From a checkpoint of a small transformer trained on Wikipedia: 13 heads of 64, 1379M tokens.
Each number is 128 + 24 x the weight over its row's rms, rounded and kept within 0 to 255. Layers, rows and columns count from 0. Numbers have three digits each. The size before them is the row's rms in percent of the matrix's.

# layer 6 MLP up, 3328x832, rms 0.0232, rows 2128-2234, columns 0-63
104:105110151130119090147143171160146117152126138129108113116127132138144126144114115086152109160154157089140090134093127107177123146123108107137143092134100144080135156107112140125134103131105130
112:112116107152124095158137176076102131139085118132129095137110109129095165120136085118121127120105139167168137141120159147089121111176144093090154095133159128117092114093174087113121103103114129
099:090121124125143141114117110114115168099071109121131131135092143147096108092156174142140148149101120154117125090100124177097138109142131093146135115139143142162103153125146119140113164172101141
097:165076173146135133090147117118138133109101126161116113157108127137158113133121099122152114144119132123149150138137152142093159159105130128154120169142122112129085181155162160136152166173093141
097:117136132091116130151111146134078141095098162129138144119126144160162137111117140111087123150091173118101151152081122153132133142146089164148144156121153122124084107145131092115127118147113124
093:095128127121131120137139154082098151096118105082139153088139157139108127114168132165163115112122143164104140119158102180103099146163163134153086149136146102161109156111157166165101162131123125
089:111129118116125146143113124138059106100138124156107163165173161121137103106097146141124126160153084150167152129118141126150101145112134161140096119131136134114139108173135099120183145143134152
100:156106119140141155190102119109131132136134142152094119103129159115110119111126152121139141162153085176159107112103147107125148139075144102119134160111126126147093136134167112154165105117166113
100:100077113144122153137159148098118142081154137155124150186124162141129111135177101187167097159126103099168120138109138148098107094144117132127131127154110146079145156119124092129161116089141146
093:100153104100149129179173174123140127129093117151126128124102146093150132163110148151103072135139137160116149091087155112123120133193108097130123109136133066159108093151153119160158101139120164
106:148107130174139164169088106108144122108131139155124137106146149105108132125124124142090123122101142152145126152160102140085087078102155136098163136094136150098111094130100110133085173126163143
098:096140073113131132109080124118100116176107109147143130109119087136102141135159157151116092107143132153140113118113147120109112126134127123113145159078107142086077100123136107153138159175144215
098:163131141112153139176104156162114099094165098120084138134150100128161133112147156134113118136099091119103119113140111186137155106122121130092083140119155131118135170134137123192138141148145131
098:143149126129097131149154149137144127132096133125168132093113144141113149136157123142117104123104154141115133123145116181143108128135141108179125142116166091122130149109151116160131141135150138
108:118126107138130132128108124131110131126129104121133117124127124135141114121113099178155146117136079101161123126143124099105097082132135134159103132150158135127098135126119148105157122139112148
096:120135124069123129102132122108111075161093095172109118113148085081140146108159171129129086108140163141136119084125112140167120155133131147146114146156139152121138148107149132134152131120092133
095:148083133125121128134099120125146132130154127147151149171113111138130142098129122128101135084135132149100111095122138160175110108148123101092154131109111125121099153154128116121119165190136193
096:126104094136147159108117121118105146115103175121172144077149161115106151103103093084154165141080132145151146109112133123129132134145146117147127086102135093118120164128130123130109096130114095
098:166123154188115149123128088125084120146160105147151120095137112114126105155148124140131136159138157089121136133121096093094090087124130132072139132191115161150115114141121106201166108155142147
104:146109129145144080151104135150111144064107097116106159104115134135142163100146141102108149151106162119134132133120129158147138137115211158131101088147085099128142116080161101101142180142131143
090:135114106131128141118126136130137130143122150063175134114152167158099158111116108135117103124171153128115134173104165106108094161121115118119125096135154109133098129108142141138119149134132133
099:135135146118113143105180167115115124116126134108150094164145132109123111135149099097129110130118114112088095104107096168148112098121152141148119110149125114092146130131187100139147141099129146
100:122118114150113140135182131170140123127130108102123143125092119128094102143180143136118117135121117110176160136127183114126090150151173143093130172093068112132091093145180113151078168114165142
111:153100132112154183152120134091114122132141103111064120125159107157129175127150175164116130090094149135103086114136149156143088133131126132154162155100143110131090156081141124160153163146130139
102:133129137133123147098165110164140107126138160110098117134122131094149130138122108108121090088122122136099082150149141137097140103126154164130100103111146149158104147142129124130121127133141116
096:181155069096169133148150138159082119126114097111154128120116102135150124158077144153076078155076170133105121110119120153148148124135187109099167115086158141096137132101152149172138097098081096
108:137093147139137177112141113143079123143108100096153122106116112099100153140162133165149105106140097124145134156104159088109137122140170140117138149181095152121111138117157141128121168133122140
095:105147177137134154162105120121104122100130103117099190083097122097127143162145162150085108110135089101175148177117114121113109130135127126080120130133144104116125119164159135152134158092106159
097:139114118122116106116132116096119111120127121110159156125112101127169194127152064130100096109125140164138092133172122127102140129106102128126157133115137131160111106100128136134173105097171109
091:103133133158139157105127106149133113155146120126105100155116123115112122126132115174111081151146140137101115079131129181098132129149138151111136163110094090150131156135133162087136166117108150
092:099107078107125122115097155117117098095136123149103154137104122135104112121169152159101137103116126152127138120123115098088144144154161122159136149141131116128126090127119144166145117104144135
099:145148147118132154144112108131149119133119178143132126173141157104149101108122099121090121103144121143120121114147106157153134131127086164132129093135160118146126156105101118090168138150119124
116:100114108108144092114124134142149140134130167124134099139109144161122162082115106102112120078132167132097185130108132171121140111121149144110136095126104144100110124104113134122184189165103130
105:124134063155111131128112112151059118121152142099074146136125110127136134100144120187144085128113141133144117144150129135086123096108149122118156113091117136164090152077171133110103114145131167
110:156146121093139149146143138121134136147134138159064117131167142156113155130164124117129064077157145178134118147122154162147072159150158122112145115110123121117132113143141127147143127153131136
100:134162109151128165151168137108157101146099158133150135068095141087138090137169088139115099177138165135133098154132155132123155112151103114100139132135124148156082133097136147116133089154082104
102:125141118128123117121095164095114130175134168111102108114141107130129131131111112104089132106106152097144157104104115111156104085120130135101148156107127075102094101117115122120123110119100131
092:117129134106096126114065147132126137095128140148109142120088139112103156132130092108152131098143127135129111156142144145137145085113124116128094135157146118115133114120142104152180127163149119
099:130112138154107146159150155157138132161075114065096120142093089132154125137152090125157094134122114147137122134121181168082083091127132123127108083144084143172083130128103135150151123122116138
102:182138172098122119129126123140110087110159149131117102099162131082140106095129138153123135146148104141133139138120110102108115113117106130141154130126113071148106137102141116150132130115098150
108:138115150130127141122119175129140120119083172118140154158118117132162132096139107188128137128141161119140136134115165120117133127074132173158115105125162165114132158103161138138147094141088119
094:107120142161139204109124143131123153103184142139129191129160098153134157131146145144115121091151187139101155142084146123111151086129144154092139059108137146103068129121132130119162077131094122
108:179149119122136078124134117103086109142148148105075102155178120156127129076157148126106124104129143141156107150147183175134106120097128160098150088141098142108125145167138134140131107132115120
093:133118142167175110159136143174120127101139110160150132148141122126149191165129152120140130136128087139136136162081101129086102074118143117124102136109138125142106140150156121143153153153169116
096:122096083129111093160127123101117129111119108180098132142152108119137146155117114104124122119132171169139116141149134159136139116113194153126128116091166164162130114132127152116133152148083110
100:112134105098125121126123116069121130126149161131150124098119119144100160140159096145138117129115124126118136131149101130102147130070106102153135109128157163122091075105140113151155162160109148
096:125095137156121092116149154136133159141170121148123120145121151156087094117159146134150106100171172155170155091116160111149104168115127143134120068138112136158089109140083114157158147162146178
098:135087122164161132128111140158122148103128122115159151110102113112128134142121060135152147111107151150125121082140170158122134123130115105130157158129093145129075108158177145138084143154111127
091:103086123140121152174147128119150127059126170132088122097160133141124126115123111135156131110140133157148129170116124142116085093140136145100131104124157158117126119154166155127146112180121116
093:111155085102133152163146110173117151134127127099168106088136141124120146149141156111164128172114155134083122168134153146111112156159141128161133161126108130117095137102101115139138150167108110
104:194114091156108113107075097146129152130104093102078144104153129143080133090125126105116152150157169139156109134169101139147135133083121137140134120095129139146104126146145144136136148135142120
101:154129120118092144114111139173147106091106148126121093170152176103115131112078114182120122129157098129157100155140144114150098138163121138124156120147150119109117124163131125143117133138155147
100:103147094124110125127102139089075087105125162072147120098149122092128138142141131123115083122110102119145145094140154104096143122137079116120146169115145117124088153123088143133130126118101170
098:113155151166161110087096193105099171127159161173134161113167176138114163092099127166156102066124125212138135111133191138112088129114156139078091101079104082142129117156128107150131136112108181
104:167153114167122130131105187116147117181152109143099099093127128128121168097127145113105130134103158122106172124133124125073154081116140131170142107136134131135141167111187144126140152129118129
097:119098068166162140107121086147135166154121122101102102147101137120141074128108120123128131097139087086117149142135107135165098147172167118105137104139131104141148118141096115136106125156152143
094:113129142145160124188126140131142143116124111140144100145170106164151111131142100142126180121155172167116105118137092118132131128111155112101124157120137091115130118116141066145111119109128129
108:130119113124107126139094168096121125169124157107090107121143176154149125155162117141132076105118136179145111104128141075141116147103134148124119134160119162121113134143129102180123101121155124
096:161113122167179132116098163145102111088108147110151161150143114149138107081106140144131143105114170121112146153140180171130060141101111169134164132151160127124150146135147105163132085133155098
095:170131126140152154159153138131105097106138133119126087134120147143165173115174058118148133172151136143121126125079160137103163168158099100126155113104098152106094112110144111168113147144058084
101:132130112127087127142111172135065120147145081159140123159114117142139138153149106146100087130109127171172162107099134109124102171150095118101171096085173120106133144137174182108167128100104131
129:141147125146156081133111178127109135102126124119134135166148132163130164130101112135127091119197143124151155098063128082097120120158137121105167119117155169147129135140118150108157184152165181
103:175140139153148145159097138087162138105169123159133158184121157121107114111105129141147076147123113092106102130140079128097131100108106094142131117166086098133170144125166096135115100119121115
107:158104117134126121180131149110130139097167113139147114119105095106140154134149113100108162108139126154154150124088137158100084125132141123142129107130142134143141109112131132162106137073161142
094:134096137148165057094122176139145117118102113111114130147137169107159125139169120147072166128105135141130134151136155125097101079158087159155129103134139103132131140101136114141094145135147117
096:188143162150118137098121142111149174105138147132152092095105199121078163150109116117087096105143149135121103159100107103111099167139078139184135107123117164132097121127161137132091114124112130
100:134118108133153159131118150135122181088126127133078157094127137158114143140152085117104133166112122138128105111128150154155102117126112121125113136103144125133089130131130138104151158156141113
103:180138147118144090097154116117140149064099126122135151122154141156120126135149125131134121164167146130163120129115180097128122154154141115149132079105112067115156139124131131166159125134099165
098:152130083158143103171122126150125153107104109121116131139147112121132145127156120121131142161113149130082132138108137147163124142114113137145117096147095162145184116101137146168158182145085138
101:179110127095115126128158131109159140116119119079157179144171079136122152130134123099118146130165104113119120174120109110169128137114152104117125151126168120127110137097158115096132113158115129
111:126109160120137137114114143129160118123115122155106137110123173135114135105116109141139137095101143128143177111135108118176126136138144178088140100137095151163122129122112125152155112120100181
100:151140115114131092164104113148119126115147123150139135146133142152115140116132124141135108140128128102156153125098139113150102139137125115126116140059116139081129136143152136147133166134177116
092:122112076106171096129136125128137088082158118132149126132132176149102120066108098114125129119162122103124081133124165118078135155105104131138152137122099129137125121120111129151083158129144161
104:121129133129131148128104126188126114118157123110114125139106130166140101111101147124134123150120159111115156156128101169088097110099156153101158150146145048152160119115106138149159146138157166
099:111144124083107201195115152159133134110140155122152141127154123131117150117163116174099070143106088180165104130119127132171109122142175139100111110099211123113102153150132189164142126125133110
100:107151122135173145130087116140129133131115147091139119119119099127103139070161112165157104156162112136145120114136122144109117106119125110162126186141129105101138144109089110173138115111156166
103:134101140104128126086122109165110126138120108135121114105122134149089183154117111160133093142109150120168146142151143136102124121110113163118104136142189140125117116109176109150102112094131126
111:152155124135121103133153132142125105143112112120097095112145102167134107100120121119146123131126171112105159145124124145127119125124107140150111151167105121137099126158115102140174127131104144
102:163113140158132139110170105090125129116117125130129130165163116114137149094137147147140108094151103136107099169143106111088113099129120135126180144143093143109116155115164116109131082144147180
096:129117133135103133151137129123171130165131153166139147122141115161163130111121115098131111110161152099147117139124111150122080111107130108124140135103153159108141119089131101139088132158120183
092:185103103108143194150128099107157157133105122134101092145114107118106104127136146118123150125167133153167158142119130110087137096118181149148126166148082110089146097157091096102076115139167149
095:116134174134155146085124174138118073108118165112073187098139126133133100135160101108087135113182166115089128151115146123106113140121152179097108104105136147155150118117107132127194151134124155
101:164108140158123135151138125133112121122123133125123136160119172115132153161115126145131152165154125110143124149119154073153102165087151121142149156133090133158098119118158150160150144119109150
099:118114157131143132103128078132133110139123143099111134084131111113150144075133130095107118058191143119070112159100117121115120093170163154177121129106150136148136134147139147102152166119150137
103:101106141139142106127135170104077117148108077145140130148152127149077115154116148100140095170115134176122141117120170178117125108116127159153146142141121116149122133125162153145140158085138174
099:161100144153099114118128154116107148129105112164139111141074176137109131083165133119101127098143143135099126121120163143144103147124174114095128108110115150149136142095140132164141141125112130
102:145101092111116138128110143102090144166097156143125147113125099115104138086141146120157110121107127111123163123114114124097119125178109165164134153123171142105107145145118118137183091144143171
096:163098093111138156165111121157131106121126118182124131143143162133155153115101125148118095087168107111110124168105118112159128137112155142131144128128139136145142131116177108128128156128115151
105:119088106148169113115125160120169131142156136133089119118136097095153112103107168111109129122122130130098093146096130119135133147133127135097176126073120148098162107132154131115132152143091135
116:134125134159133118141144141091119136112131146136152110142168117188115156127126130102149119124116157145141116123150100151096137145139149126092160128119173125111128136097133130123155146125117157
101:129077137178156141118154142144102148082140094164164118127137103099144105113098134159180118141099149144155107087114096167089133082118104152118107122132108086145142144137168119130153090153135118
104:110141147126171113189135169136111141148089069115077124158133104073132098114121166138187118176121101106115131102135119125072138147100147115138149151129108127131123130089163164163121065147121137
104:160101136126152114107130124175122109127160117130112124133145103128123132161133179164153126116137139165116116094169118125138130130107114145138094128186124125140160113137130133152102119143122149
093:160134113162138096146089138132121154120140089136129089190147118126092190107148141137134104116085134151105097146131091122122146138140139140134114101161151111100093121173105152122145146150171131
115:172149142127155115136110174097099129126132137142138111120188161100152124119105133136121110117139154122161076131136159123103115135114120105082147134140135146125152108104132151162145127094169108
095:155149142163167109168106153156145104086141176066153118127127122116107129160140155110119114137136137098152121128130125108082137078147127115100103128174071086093099115165107135138169168147115134
094:192089137104100164124107111125106151079126113154135129138094132140133125118129181139139084146131139160127165166102108138111126156137092129133124118127173098154078121128079089143126141156147097
106:138124161143123101075147171121085125130107111161102103115150115130112101152128091152153113155121116128126088157135107118109113101120157132136182137144126137136126125121140143093114112092156138
109:155135166147186108129101151127137150116092141143115101102177134122136144104152138169120153102109155166148122163104155109120128106149076139107184144167107112106113177067138122189187126165103172
095:136092107183141153085129186122148083180136114105156079099122154095125164089164139115057108087131123129129134143103177037166067130148139115106113100114139149073148110111167096121067145105139112
096:109095113181149126146173118168128154127101104123127106126107132164093098123098152107132131143121148132121119151128091130122143109127161103179153161105091096080145136131117086127140112134096186
100:115106184123157175112139165135086134137140180168131104162161120160141141128088105142140087080113121163091171160103112170078116123132125143140122128177129133121141107161182123118132112087131149
102:173131086122161196114132099088081099130158112149146159160159146138131134116125101160127113151168147172085144149115144165107133143111139169145177108151085169137090091136165110146158107141105136
101:120142156129140097130111118133130139108164145168139111132101120101148123112117153123118142093141151087183153139123160111108085155181146116123163100124171119134097149134135144114122124135143093
094:114098078132103166100162178160140099093113120118131153129097127150124104089123113079133133126148123133149128084159151183118120127134126167107124143114160119155105132112101112117145156114128177
098:141118078149137154120152127149114144103066096133152103144110125144130149107129171131126110143157108114106110114128121125140125131151110130129096146106128071138110114097174121149108177133134160
101:119066088153174157138135134119129162137151125065126114125120116069100170104171142138160067132129149109124127142122128142112102127156067132108147138128157119125132138138120138126175160147122142
# layer 6 MLP down (transposed), 3328x832, rms 0.0187, rows 2128-2234, columns 0-63
105:140137084099086127139122117089141143109146059114135101145158121130130101122111138107137126121144116153127073101127117139142079113142123151144099105113122109097082118131118123131114140115108134
091:111135122153156154175091165110139116132155082184154127130114148138083134144111121105144123109101148088135070170123111132131116105120177153144137089105142148083149163123157089120123129073069123
097:189127094122164130163099141123119128105175115135113152104115138131163109088146120090096113131131114152080145132143106136122174127122185135123149124181126135103120114146145117126172092128114144
089:119117113113142091093114152138115154157133153150140125110109145142119131146094143114142109148119094086098124171094159096109111179136089134100098132125161096123159105142128133129099111082145138
100:072129121116134151087129090070120127134174139130158110157178136113144138126081129107122148123138089113125139091148137133114120144135139175126120108134140142086127169147126110125107137118145102
107:109151060126127126110173110102138141099099126108156145113134145106117107144117129160162120126130140138099117102172119136062107154167143079133137087118120139135123153122112130127137111138125077
094:108120096095196095166144146109129116141120146100161091167141106134091154158185120135151159126102172150115172095086122089117150099162128091146128125103103150094153147117142100113129114123112118
101:130136143118140106107137112156093125119177149111156120123117122133141158158136126164109094085094164115135141118079188144136140134121129153156135093105122107156162111162104108134100176146120107
102:103166158118162101130147105152143115130154109122120112117126134117163145132110113113177082164119128112147143126133115144120119142163084107121128113138136138091108110111106135158115154100124117
091:107101141160096072125156123135116130157112127131139147171105133119162109135088106126084124106156137143150146133133172163139137151095129120131159109155136166135083128093100131118120085103132150
104:109158117098075128112122134133112121151100097154141129129083144114168156114145089113136113102157129084100163149155127099130141100121143134114103106139109125139178128132114077123099135133125133
099:096176132142122157119080102158162071100092155103117144106117124078145138095139126150170140072147144110084136134115129116130144157114175139127116123177094169139156127145083133104123122121157144
092:108143082162106160144120128102182159113126134148130093072091175127121108135101134134160082109173135109148132090137131114159127121165161109139147145125091126109134119143129099082169138123140129
107:120109075160166116145161123123147097137121118140129105157128130102144159120126172085131121138095151128124113120132134125121115144124127127149125105112143112178069123149149105095155108125104158
105:153145123114113114166139125130106107109150141132140110151130155104119118144110067139137130157126139092099174122151094122136141108142097124146121102165138156156154093189105150104167174111120167
096:121105109125056142137163140153139140134168156106135165131130130112121119116125147156129144132155133059148136133126130144134093113150080137110204091139162130145120166098130087137150149119155136
107:116127141118122128144138134130132086139092111143141098116139140137157141104130131124111110082167127096142139113094112139135151095167168206171122114129085140120183122088127150159125107115105145
098:113106162141093121088097101121130084132102110124105132155115154124151098113139129113119119157114099098116089188136117130124127173088086113152116102149136090135121110069153117148154121162116118
098:143108082142108134153136133112097121151146115086154132110135165123124130098143132132116123112158099124175078176131122165143143172146135181122114152095120121122179100128131153128133118149109143
093:125145149143120148146175172173126138131109141143128119154140119109102124133134130155162094120119053120136099156177137093131081091113094114105147153153110133137106132156073176163144104117087116
097:135102098149148109176131094099125127145133133117114098186158122117104117148147124153102136119099166143135111110184132170154133131150157084113112135125125152109164138150126147142115110121093115
100:113113098101153128134084157132145138107091117113137073107152127085091109136148077115120039126155122142098158155134120159149123122108101106149107129143143144135101166117138132121103163133145137
100:162128127136137132146084066118112111141158154146109141088157111138136128137087154088143135122113099093134155107132132095127154116127137114093141156142091164127194113115115127160117153120116096
085:117138136114123143145154135127147064138152141104103156122144124164095135117120112119159121135139131123140085115144157118137115106142153136125138171108165136145092138131156119118153148125151090
108:114119164135100111097080127153153151119115123150148106090152130164153128102123095104143147144097122101119121125089114062129136142101116130163125140136133164109151104155134170061149128144130117
104:085147075116139150110130140108149131117120114126126090121144112150112162135128124129127129158142148139121143090134073157135156102165114127157147150107125118146137098134093198120138069116087143
114:147122107130163116076172120148109098137138106133137111146158089165117129146139133129137131116095123105141120125119162177118105172164133133130154148128128164112117123132137079121156107156102200
096:129114120121152138099153163112171130108085120099139095183163129125120152173116132088165142122128125140116126106125133097124129136131129140160140092049098141090145146109112146169121131130148117
109:142136133136104166169111103131147097141090136119119121090155137104121147108132158128110153119121120143139156147110128102184118116141094174125143123091159112074094126153129085173126133118110127
097:153106119127080137128140117135173102134116126137105135141073146109142115127144112128136123065126115145134121137107079097097118140104124085128158095142131109122179129095153118139089153162154143
102:151149146141079173170143149148133155161128173110177136107189176151125116136128117116167131089094111110088142139108151144162091124112106150098153130143158121162133100077147155124123105122156096
095:104115117134101107120146146099101131166104143095143100126148123126124142094140139129169142168119118135144133105176106130118143131123105094150126147112154142125153072137144088127106133144131178
103:102160139125108097088127110112125118157085120157107113135115085133112149142121127086104100163156174110117120113114116135123120145129111200123144126110156175087134127113148125123116144121146154
101:100128146130081110119120129183159159138095152120126142090125120118140097114098153123153117127144132170117143159135113109081171117143143089145135135113102111156118115176128097135103103102135168
110:170128083105118123105131153140121115165091113141094099136119163135168142170138152121108137122141106092138131139123166108128117166153097118138123102100155139096115179098111118129130091114123146
102:097099096158148119108111112140121177122131105148140096112142104151072122105080136115109134104071132132115083115087131123076145164110158177137136111133093097097121141119135128129118166110146146
106:121063140115142107101079106132145147115167138102142150132121119132112129128136162142124116174191139118133176129110189159138102112149132178135118157147129140124116125139117133105123134160179114
098:102148140136139147117128138077101113104166156139098157151146120139133099113117146166126129148124157107101096128097109170095120147154133108089168131106104157135093174131111117139138145114167125
093:142124122162156097116121171107125125130123131114130093114120154102167109136139089127139107141111139142108141189136129114090131122157133110123111169147117092115121094080084157123090123099184123
114:129114115162094121135145091100144130134092128140110154132113115127099103108144147131164089123127119108108139114147152124138175092104125118111113064137122134084119149131063061087103154160068158
102:116143122137140119123151104075182125113101137136136108185145149166160084151126133093099096129137119158147127149141149132138117092143132131113096118151164139109094115144113108135142113116129112
099:106125120091124116102103105153151131142139143109119127064136126165105161161149150136141111087145103139140088137124121097144154119125124111098151123095139109096148178177073145107155170168122146
104:147086106114127163136129144126095151117133133074114141156122157115124145129135113140095123115130085205127098073100160117109126127155138141091155104147149112129116098141095147111101116126143125
110:103143111148120108112104101143116136117106130150148151125121090119143123144105122158140154127091164125123154154104138145106159112183117133194167136134112094111123148149152160155122089104120143
102:109176091131135164108135103152104095142126147136156133157092136127070102119153125100122130114111116108139109128110101107109166121120112117128178133080129095108122173107160137108114116153168175
097:140152167140136091138118138212140106144066146096113133114131142097127158137112115159095108094130115167120123111091109126138084160141121111098105103074147084123089120070186134113133145124175116
090:133181094173117111141117110138126142139104125114117111138097123149144164146132122089116123136090133102124132088147172095122162117138144091127115123112178113131127168133126111126134118156165134
106:095120162103132109139136139110115099098177116147122116156146104093122128087185102161120124093146135136123087143074166151140088116124109109120101093111117113133137110149143114112156154131137124
094:085138080152089112081164124107083149120134139149134126161106103092124098116138118084104138129169139162110152182145141157071152120139132109129113113140152124132127155142127117095136117115115123
103:121152122112148120127136129064136126149126127137100123110137133120155091115165126079141103123074133146096116132114157087102091143179161077111113122119123147130141130110142167118103115136148111
098:108120094114098134142088118148113167107193143192130166121126136080143059102095134184082092109103138093115132156151160151117142112121130156142133178116156110149136122110133111101119124124139134
096:142133115103128124119093151101138150110091088120121150132154128137150159147135189087137077141104129138137148158089133136124140147099156151127145104110133130110143131097124112145158128132154122
092:132135151117149140162062105125130099134118169134124123108111120142118116064154125132147119150142118147134186136109148123116155108101142145082135198111119176126153132197156103114148111164137143
101:106121160122144111141103102135142121138150139115127117146159145086151157141081095104143121118133159091166132120115097128124166154131092111121165150142096139144133106124108166126087120164091122
097:153138133090148106110119114128153145125118162154109131153096160134107170129115129166120123128106169091082147136136157157063160118102168136125116141140105146092138121142101128151081116126113094
101:127148114132131149133149132084139167159128161102105110114083097110135102116119132102131130119153106171113108155137185179113119158165079127178113128124105123133122115124136099132130119141111130
104:125095141123126128152162106185120105121128108127145136082158098126116113121111127138128112129111165106117135120091108120121114102128124128134112115116145168107125138128118105152112132152153117
077:102132117161152144150119158131116115165111104119127150127113150127084149136130139128143143133164103177140143133122106118145094156112136165129114103133112120153140109146112163131129103121143131
101:124129106146154110145114140101114137120090118118131117115104167131059110119165155124147118133163129101129129134130147144110145086102104105138116125122107129134145146138121126147150140150110123
098:103163100147123130082143139129133123157123117098137092108134117111151122116131127138115124149115103133129106112108143159132110110122154124167149157108093088158120178126107144125145139133131186
104:094132095134181144147141114144110124105124102117139127135130113135134123116152120125176165130137171101112143097121141144132123162137160136107146122121136119108125158132146125123114120115169105
111:158122155111148152109152140090141102111125105103099110094114111123141128103093104116170138108143128124114091127146130085115089129108148144121125108119103121143140150088125117136142171153140149
102:094157096122127144088130172150175150135132098106174175123130138106114159171153107141136123101148137108137184099150116099112104180087119124126130119119121123122101105141099130120166119141150126
111:109136121085124102133129116130124129100149101172127108145123105082150091114122091189160140096186104119105149095137063138126135123133122156129119111154141126131161104171122115107166086110154142
102:086101123112094157125122139120097164136117107154167094188126121150150143112163153102118150133121142135134152120120146118117164123143088146133133138119140141094155143135133135101139119106123122
103:109123108159085100153181135133070144124151147114133095149120124118109086099109070130153129125160147107136151134159134136169128093127111103133107167130139132145095147123064113114138123124188178
100:143150155130120087135135161150139116114137097100150125176177188121097068107169138149117132153091116106116123148112170103098134121144134148156104102126133099134116119157130113141116117142121129
102:069083111135159172122147132155093136153111086144150153154123089122141139100126110134138142110104109094116120132173094099111119139145098106098098176150135174116145166155133060140144150111122112
093:106085185119119137139114131105135102134118173124167167106106078138147114136170132150156125130092085120131168110135109148125118100129105134095135140124125163129144128120130112123118130155130120
099:091129094119118151113083145147140153124134101140147126091127150132145123125119129119120131132119109120135122112131158124089068080125137137150119113130124144137137097133175132106169155137134088
104:118113123096092085129129118124145075120108125127112140066088130130171151100134145100101139102167110125111105121093176125134149118140092143135099103151110108100119147116103129146088102113075115
105:115147143132107135141148112153122140148119150090067132103136097110144094148170131107116165132119076171136141160103140118160103121092139120118121104116122127142134158166055132115101123160091115
093:134128104150151122133170111155152151123141056163130127082127105141039139122159126122093152103096140157104123162126135099117132167099103136093170169094147145111134175108120117125107137128132125
101:142112156125096139130090116118116113121124083128156141104120117172121102128107101160109144163140144128128129124157146130112127157149185115128092151117096069112132131143129120106113141121135137
101:099169123130110108140122131121113145153131120090115088131118143148107134146110130135145074062176119108170070122077150113168180125147173113144080098106179160100136149161093168149155079138115087
102:104100118123096139130115091143116129116122095114088127148178163077172132154134129094092158117103108126143129120121151116113145102138136157130159139126107086109156167134146161118101127111146134
086:117139113118142132121137133153128092123136134088137099103124143133112098095121129124080119128108092131100127085083141158148097133156165130147112128139133141179119185151148128124104157111126112
119:178166153125140119141110153145142137115143121155136101197085174153158136166091112176148103107110123121095162114163064103120106115122127132173131135170089174118091174148098132145126164122117137
104:071128178106135114115153123129167136125122157112079146129168096125151090146130112146155117173127122133122161126159153111141143128123125138139134165100152123098129135086133119126128110121112114
106:135159097096103119144160126124189133113170135119110088122117154126155124117135158129136132126155135074130099128132100108165158125106142109132145095139097140115155117147134141123102089114142107
102:098133139180101088114159128128107121148119105126135161148135098103119168111156101096108171155130129161164101143136136166116146136131117105140114158103163125153101134186126137107123128124095137
100:145096118116104075097147146117133164098190118087129116150107176125088092154120165154120123168143137160105129158122122129096144161103082173111116122120130118149134212147116139124129171151105085
092:144093118103080167132109114112114178107139180133143120115081132182103093099137132093090178112109126122108113128130159100124149073141151169124130169130127108169152139127138131168159176123133143
098:151099149151166140161127091134124089159110145132120213096132101103121107128147157127165121117128110134149121152132124154130143127094125141143140129143129118144149085141111162122114116146140121
111:089140124136154135127104139119172135138175147130141153167101135147084124123131165141148132112117156165105142103128139130106115133093130132155145139082148114054106174153138124165168150145122130
098:112108174124122087154119168112096163066157119115129144085121103162109142119129074099112143087115149174135124169122144139109135113173148124081095131136092139111097153123104093111098133106117148
096:101064119136127145118153116149139164155121119106181154160153170091126153099133181146159122140149107150134153173101157120109214157091084144169136123125159141118135103165158140129115157076098124
091:144118154135094124115102137149127129106141160068135139120156120136124115117086124158133099066091126096066113097132103113117120166146160156108120096105145118121153136151126135103157121122155146
099:142178143108132157080171139099102148158112136106108084120141150139128115149187105136119146138145123106107138104082117097142108096123111135134142156124150135147128123128133102110105133105113151
120:134114167134158120097134132130121133114147118143126139127156151108124106109112132080098122115080121138069141160122129137091154158119147144127169106174137144146126098126169133119118146110108152
099:109134129119157122134101124141089184140127145121150160187157127110150102124108162128123170123148126137078084108077115150093122189154118128146142132153134117113131113093156114142155161155154106
096:149136123111132098113131099151135133117126107110133150095108186154132121139164171167142148116121136135104119115155133123142086113180090129109123128184115138105076089151165107106160087097116116
105:125169140142122119113131152159134145134086122115120118121094149123098121150163120117116148088129089068125088099127081128137126103143109129169151156139121133082127119147120127115126133189127144
109:126149118141175114171163124146135073116152113107123119076128184101128117110106167137146146120172083161102187127108137105122119178140092136115102072114160110109128103155113111158110136133137104
114:141088110126112128116133134156186139126105146109113171150107076152124126130151115137135151143092149108127164099127098163146141098143147144158099113132146136124071163119105132089118162098074130
099:116158135173136110158110114145125139150151122192113130170143161152097136081100092130153159130083107123140132119123111109093124151151076172149149067137181126155121173121113115109168115132150115
087:107119135103120139127158130198126163103115120123068147097145136132145129113079119130109141102077131105132117118134161126105115139126109145147128166132093132150152075110158150094105148109092154
120:145135132110115131167105113147115159120098139141135095116096131166120138160137137154118157130147132137149114120153121126123109120134114121123132169104128150120125153142107132142142127126114101
100:158157172106150089113120103156144120127144140137160129155144125121121137133109143079169130156129137104120161138163090084163104130124128134135160152108113100133131135145159132127144144105107098
110:110160108106105151126174145125115153089137136104147132132155116127103126142168119131130148109133131167136099126092125115157120112136118144110111132156142133113159111172127110097121106097155139
116:142107103148187125127120174133123133109123157128149137104168147189125151130162112127139101104138124123142138118117126138134174130200075120106126075139129075121130135115158082152116112151141134
103:162127162130175113135170113154130107111131121152117128137156126117142156146143105176108190127130136162108141133094096135133167150110122143125124117125097088130138139093115125125143121134134115
116:122138113124102162147116168092172100123085134104140132117108115122129104125123117117140137109110161115103129104121121110172087101158167133116182120144157152131169126135120143161135148137130110
103:134093119113080114106150164103142151137134120082081135136133130114108138113128131126124115107133117148147127103108104106154158141134127157169116117145110152173097129130142161159103150152140151
094:119128153118077134135113119099151176132151158091120163164133108124113149153075118116140099122128123138172161160150115122176132119107109087136167103158101142142097187156132157170109156132149114
095:113131122167133129117143110146138119181176136122116128142118127118079155120109106125158144149149111133096137196154125142163151154108125130128128148140153124111144109186150177159156096099142110
092:168123108142116131149160130147103133119116073155131139138114124113159120112132129130146113141137140077112112124176144129170144103126157110121142133101124163139147129129129125154092134127172100